From a checkpoint of a small transformer trained on Wikipedia.
Architecture: RMSNorm before each block, rotary positions.
Training: a variant of Adam for these matrices, 583M tokens.
Each number is 200 + 20 x the weight over its row's rms, rounded and kept within 0 to 999. Layers, rows and columns count from 0. The size before them is the row's rms in percent of the matrix's.

# layer 4 attention value, 512x512, rms 0.0305, rows 499-511, columns 384-511
118,196,201,205,186,223,186,209,168,256,181,196,190,195,206,190,202,199,233,211,205,190,224,148,212,168,170,191,189,196,217,230,183,195,178,172,188,214,218,217,211,162,139,203,187,162,197,207,232,191,203,170,166,200,178,183,223,202,192,197,199,174,199,180,202,193,189,211,221,198,198,206,181,194,183,228,190,204,214,220,221,147,206,195,208,219,177,202,215,177,212,181,175,228,183,183,211,208,194,205,189,168,201,179,195,198,198,181,213,163,210,196,188,233,207,207,212,171,210,215,226,202,228,165,174,185,214,201,186
103,215,257,184,209,200,206,213,211,192,210,225,233,181,221,179,192,194,206,195,196,222,194,199,244,153,214,175,234,175,175,199,191,158,240,189,167,193,218,212,208,220,206,166,191,168,180,189,202,186,199,235,217,204,203,185,167,179,203,183,202,221,211,221,238,212,214,199,213,189,207,205,187,201,183,179,187,221,214,185,203,184,197,199,189,227,184,175,227,241,183,212,210,196,208,249,193,205,187,189,207,251,180,192,201,229,199,240,194,190,204,231,183,213,193,210,235,193,185,165,191,205,190,213,234,201,221,190,194
101,225,175,173,177,226,180,207,159,198,191,164,209,231,233,168,160,208,202,135,233,228,201,206,190,223,220,216,160,253,230,224,194,209,186,190,209,204,226,192,213,202,197,223,193,215,202,219,187,199,202,192,180,180,213,189,229,196,202,228,204,160,220,182,218,181,182,203,197,182,225,155,215,190,166,180,197,193,144,218,227,211,187,231,216,216,213,203,185,181,222,179,217,180,140,229,214,200,176,215,196,152,196,232,194,213,203,206,227,179,221,232,194,217,172,211,197,201,208,208,220,224,196,176,188,181,196,213,201
105,216,198,198,224,217,175,204,203,215,191,214,240,173,204,175,177,199,218,184,176,238,190,231,186,206,195,185,232,190,212,174,214,199,193,195,202,172,165,163,193,189,247,205,209,216,200,176,190,182,206,207,215,208,203,242,216,161,229,188,208,165,232,209,194,196,167,204,172,207,221,197,233,211,199,175,220,204,146,197,168,214,182,225,210,158,235,177,178,225,221,183,220,198,245,217,225,185,196,195,212,202,182,217,190,192,207,232,213,195,199,176,173,168,202,203,213,183,184,202,160,225,194,234,214,195,170,248,187
109,187,173,177,226,169,210,198,209,191,204,212,196,221,181,192,236,208,215,231,195,176,181,173,224,217,183,222,182,213,214,239,194,193,201,206,172,226,200,187,201,213,247,233,173,215,209,181,147,232,181,191,220,217,189,211,232,192,188,201,188,220,191,212,208,183,195,220,203,199,204,194,200,162,203,228,192,189,218,214,212,193,196,199,220,203,182,187,198,240,193,213,187,209,215,204,193,229,218,182,217,200,212,200,204,183,201,249,197,219,208,188,202,217,225,214,194,230,208,179,192,187,199,176,201,222,206,179,204
106,204,190,199,186,198,194,206,176,201,203,162,208,186,213,214,198,197,195,189,196,215,206,166,199,200,172,200,214,190,168,244,188,188,210,210,175,183,208,217,189,223,181,211,198,174,196,197,212,193,182,189,216,193,176,177,181,182,210,211,175,187,214,184,197,207,196,245,210,189,228,199,212,223,189,217,200,175,211,166,234,189,192,215,173,215,221,158,205,190,176,184,213,201,188,224,225,186,213,189,228,195,185,210,222,224,194,211,199,204,163,189,189,196,215,172,162,207,200,223,178,176,184,238,175,204,169,213,180
107,185,225,187,181,207,203,158,154,215,200,168,204,180,176,196,158,197,195,184,203,240,177,174,170,201,170,191,211,210,172,228,223,196,199,196,202,152,210,201,193,242,196,177,200,199,196,207,231,190,202,212,205,224,205,177,214,219,207,231,228,195,232,193,236,200,182,184,197,182,225,191,211,173,211,192,206,196,246,214,187,214,191,204,176,160,202,188,198,165,180,199,191,218,204,207,205,170,204,194,179,194,206,230,229,213,219,250,228,218,219,212,180,189,177,179,224,215,180,220,200,207,193,214,188,189,183,233,215
106,180,186,229,202,180,224,212,211,208,209,210,206,182,217,221,208,192,194,222,189,203,207,197,186,205,175,221,186,192,183,207,190,235,190,210,204,175,188,209,202,223,166,225,190,222,214,216,192,221,220,181,206,232,206,159,208,221,212,195,190,185,177,248,184,184,165,217,187,225,210,230,194,179,193,199,229,211,221,209,208,161,170,201,178,183,230,244,152,194,222,201,164,217,179,165,190,182,203,187,204,202,189,201,237,186,205,231,190,215,226,166,212,208,227,193,215,194,221,195,197,205,204,206,183,206,167,227,171
106,204,134,216,203,211,191,173,194,181,197,201,181,177,142,183,224,217,226,178,194,189,190,213,208,160,205,210,211,226,218,213,241,207,190,232,200,204,170,209,200,206,221,188,203,196,225,191,226,191,203,172,198,211,201,210,181,187,197,181,206,220,199,223,174,192,230,164,201,186,200,188,211,246,178,190,192,199,209,214,207,178,205,191,211,176,199,208,159,227,224,218,213,226,216,193,193,188,194,202,191,195,206,236,207,189,223,160,240,187,196,209,197,207,199,194,200,203,223,223,197,182,200,201,202,218,204,203,215
112,176,239,188,195,200,231,212,178,184,214,192,175,256,169,208,170,217,210,217,210,227,174,201,185,210,187,202,213,219,164,197,153,219,182,154,205,214,211,221,173,173,178,194,176,206,183,195,189,199,185,190,193,212,183,155,184,214,167,215,207,169,200,199,218,182,168,189,189,199,173,204,165,223,215,242,220,159,213,236,222,214,228,166,174,184,161,191,214,146,174,202,175,200,185,183,197,175,230,224,211,176,199,227,201,223,214,187,190,223,215,188,216,208,220,208,192,182,152,167,202,233,228,219,173,181,211,261,198
101,172,219,151,195,228,197,215,161,214,218,186,218,214,171,220,184,213,210,175,214,205,178,191,206,199,200,205,185,221,173,188,175,191,188,202,225,163,229,216,193,197,187,185,205,196,193,204,197,219,185,201,210,183,187,180,255,189,225,199,192,180,196,214,239,157,173,198,219,180,204,193,196,204,164,198,198,193,186,229,207,235,205,181,202,185,153,173,212,197,180,198,195,179,219,204,192,195,206,224,166,180,202,203,245,206,185,233,197,224,235,221,209,185,202,209,218,177,177,185,219,190,204,219,192,185,186,223,203
109,219,179,195,208,209,170,142,179,216,206,194,235,158,194,197,227,208,195,185,207,206,184,198,237,208,193,177,184,188,202,178,197,202,174,211,168,152,190,215,195,167,214,199,182,203,191,177,174,195,198,200,193,205,203,262,221,185,211,183,210,203,198,221,229,197,208,202,205,172,191,169,221,175,184,170,205,208,216,199,178,201,213,177,215,189,164,169,185,216,213,193,198,184,198,194,224,229,200,220,195,195,206,206,200,226,227,168,202,189,186,215,194,214,179,211,205,221,212,207,173,221,182,186,205,186,199,217,203
113,228,195,221,231,211,193,205,181,205,225,226,193,194,202,179,215,207,202,194,203,225,205,227,198,215,228,191,188,211,173,183,213,210,187,212,188,253,163,209,192,212,218,220,228,204,215,203,203,204,201,145,217,182,158,210,158,181,195,194,151,182,209,195,188,228,210,207,234,207,222,214,191,229,178,193,188,179,198,208,213,188,187,210,170,214,197,211,186,208,201,221,189,210,210,218,216,192,225,242,229,211,206,218,219,262,225,188,144,188,210,204,231,180,231,234,212,235,210,199,194,186,183,202,216,209,180,177,217
# layer 4 attention output (transposed), 512x512, rms 0.0378, rows 499-511, columns 384-511
116,221,195,213,198,175,246,191,246,203,255,168,173,176,197,183,190,198,202,195,197,198,221,195,200,171,213,199,207,188,172,187,167,214,205,201,227,183,189,203,183,211,224,216,202,212,208,211,213,181,218,239,176,203,198,146,213,229,214,206,182,180,230,261,170,200,174,155,160,211,226,213,212,219,192,251,212,215,178,208,214,167,194,225,213,230,216,213,216,174,172,178,214,221,188,186,204,171,227,198,216,216,186,196,186,216,172,247,200,217,218,178,182,199,223,198,196,175,197,196,203,194,194,205,196,230,199,214,168
104,172,194,184,194,207,160,191,192,173,199,209,174,226,195,208,222,233,222,199,178,221,183,205,185,200,226,187,163,204,199,216,208,174,228,199,183,220,200,210,221,197,182,203,215,192,192,207,194,244,175,204,186,210,203,188,216,198,230,166,234,188,203,168,218,206,199,204,190,210,192,204,195,199,225,232,229,251,184,194,209,224,197,162,217,194,210,217,212,210,182,200,200,209,213,246,196,217,187,229,220,176,169,222,184,190,229,184,226,183,189,225,191,198,174,170,212,231,195,200,164,200,215,213,187,182,201,198,225
101,207,181,195,188,182,236,168,221,195,167,199,218,206,173,224,171,181,195,172,212,244,236,234,237,207,195,219,194,192,200,200,177,235,177,173,205,188,195,217,182,205,206,222,231,199,218,195,213,201,212,225,198,180,188,190,218,241,204,220,156,211,205,224,176,204,204,231,186,196,193,207,189,248,190,184,208,226,208,204,185,177,206,231,175,255,214,199,211,207,204,193,197,216,211,191,207,216,200,188,196,197,214,157,197,196,187,178,189,192,226,208,216,192,168,182,185,196,200,178,203,218,188,196,199,232,218,223,187
106,193,183,207,187,199,197,202,216,175,149,238,209,204,200,214,187,161,184,197,178,211,206,214,204,200,221,209,175,145,209,172,231,203,207,221,174,204,204,192,247,205,176,149,211,208,166,201,209,211,205,201,210,216,188,180,182,181,172,183,227,204,205,188,219,185,233,215,195,193,210,173,199,187,208,170,191,217,237,222,158,209,151,185,217,198,193,200,220,192,190,190,188,175,203,209,202,215,211,172,205,196,187,194,211,204,208,183,183,162,220,180,193,213,198,186,215,229,196,195,173,209,180,198,186,216,211,182,216
109,231,197,186,205,211,160,202,182,208,180,221,251,162,178,202,199,219,210,214,215,206,216,216,213,210,180,194,218,202,200,198,205,147,219,200,181,210,199,215,175,205,202,213,185,204,202,218,202,191,181,221,166,182,218,199,190,191,189,200,176,231,209,182,215,203,218,197,208,173,214,209,206,223,177,168,197,191,225,201,215,223,204,225,171,162,219,184,167,212,215,185,185,206,186,177,186,207,216,219,194,202,211,182,234,199,170,172,219,180,212,205,226,202,191,223,200,212,208,176,188,226,242,218,178,201,177,167,179
105,195,228,197,191,216,177,186,173,223,213,216,212,194,220,196,192,207,202,188,212,223,190,188,166,202,199,224,171,214,238,158,202,165,187,162,174,176,213,213,172,207,172,220,224,244,191,213,206,194,196,202,195,205,219,189,200,226,186,211,197,189,203,194,250,186,231,206,195,167,216,161,213,213,188,175,181,200,226,238,204,193,220,202,202,149,213,205,200,201,201,194,204,181,187,190,214,212,222,213,222,229,193,205,171,205,212,228,208,197,203,202,154,164,197,185,203,192,217,212,180,183,194,187,214,224,245,210,198
105,185,198,177,195,151,194,225,184,206,211,182,190,227,213,211,225,189,190,194,200,214,218,180,191,202,203,200,235,201,196,185,211,225,193,182,227,185,197,210,200,221,217,172,211,227,227,221,236,180,206,197,235,184,233,191,180,230,218,206,238,174,183,188,201,227,236,216,193,200,184,182,222,210,206,201,193,218,213,223,135,193,206,198,177,198,227,210,217,191,208,176,198,208,175,195,197,212,192,213,217,210,187,167,156,189,156,225,207,202,206,187,167,217,176,169,204,200,232,195,185,242,189,207,184,223,209,182,177
107,227,191,200,207,181,187,250,201,202,238,207,222,193,180,190,196,213,197,202,224,198,189,161,211,205,189,195,218,186,228,209,225,179,215,196,234,228,203,195,158,223,221,205,223,196,214,210,196,166,200,163,188,190,223,184,167,156,225,197,220,179,164,202,197,244,211,225,199,221,201,185,211,228,216,197,206,182,193,212,204,205,188,192,213,196,168,220,175,189,225,206,229,236,192,166,198,205,208,201,206,221,197,181,190,194,170,198,184,224,219,185,214,216,235,212,189,181,175,204,224,223,215,188,227,186,183,152,209
105,220,198,182,206,227,175,193,222,199,185,168,189,191,190,206,202,206,191,181,193,169,157,195,216,171,182,198,216,220,165,184,211,232,182,211,226,196,224,192,216,223,187,191,204,191,225,226,186,184,197,168,246,167,222,194,203,229,215,224,158,198,193,197,169,226,186,187,186,198,217,214,203,183,177,221,235,196,217,185,197,198,202,198,195,202,179,176,212,198,216,220,206,164,188,194,186,188,227,179,163,209,230,178,223,215,202,183,213,182,199,195,220,199,197,206,204,204,213,207,227,194,177,222,184,218,208,203,204
111,173,201,184,206,185,228,212,231,224,238,182,213,215,241,184,210,167,198,201,181,206,214,198,204,212,186,202,216,183,200,167,224,220,196,188,238,168,197,189,177,213,225,201,175,188,148,209,234,216,212,234,218,202,215,224,189,197,253,213,204,206,191,210,215,190,191,201,169,207,228,174,197,214,201,225,187,213,197,215,187,205,188,209,209,187,190,194,176,201,149,220,226,230,192,233,184,185,190,191,217,228,155,210,211,182,168,255,212,225,189,217,178,194,217,195,219,174,212,220,191,215,206,234,204,203,189,199,189
102,183,185,163,188,187,188,236,222,199,183,218,216,188,215,217,215,195,174,200,201,216,217,201,189,183,227,212,208,201,190,205,230,175,209,196,214,180,208,209,222,195,219,199,171,197,196,217,209,200,191,198,221,200,201,199,185,187,211,193,186,218,199,239,235,219,204,216,208,183,209,188,222,200,174,191,206,201,213,187,167,205,207,182,195,171,208,192,182,182,194,180,229,196,202,207,196,190,180,221,200,200,168,217,174,165,190,205,209,207,221,176,194,181,192,176,204,220,186,213,244,212,198,204,210,202,209,177,186
106,221,232,234,191,204,188,198,182,197,162,211,215,194,186,197,168,188,200,206,207,204,212,205,210,167,213,208,215,218,209,165,224,194,212,217,175,161,202,211,229,219,205,204,200,237,188,209,213,207,205,235,229,179,209,185,164,220,146,184,220,220,241,226,224,204,217,221,209,176,212,190,227,198,187,150,212,202,240,193,179,194,190,202,176,204,220,202,221,222,167,177,205,223,210,201,208,218,227,230,210,201,182,203,189,205,224,152,195,184,207,193,147,222,187,179,184,217,200,206,172,246,204,203,200,229,189,200,201
109,217,215,180,203,228,170,186,204,206,166,215,204,177,204,195,184,229,222,227,197,204,182,195,246,172,210,233,175,177,202,205,228,169,205,208,193,161,205,193,206,199,178,198,216,191,168,191,164,189,184,174,204,217,226,229,182,247,157,218,178,216,185,202,222,191,197,159,190,188,223,167,194,207,208,172,198,213,235,196,206,217,217,194,210,160,177,189,201,195,197,227,217,191,192,206,185,188,220,169,216,182,219,223,205,196,234,206,219,218,182,195,214,167,193,211,186,193,198,220,228,172,181,210,207,195,209,224,231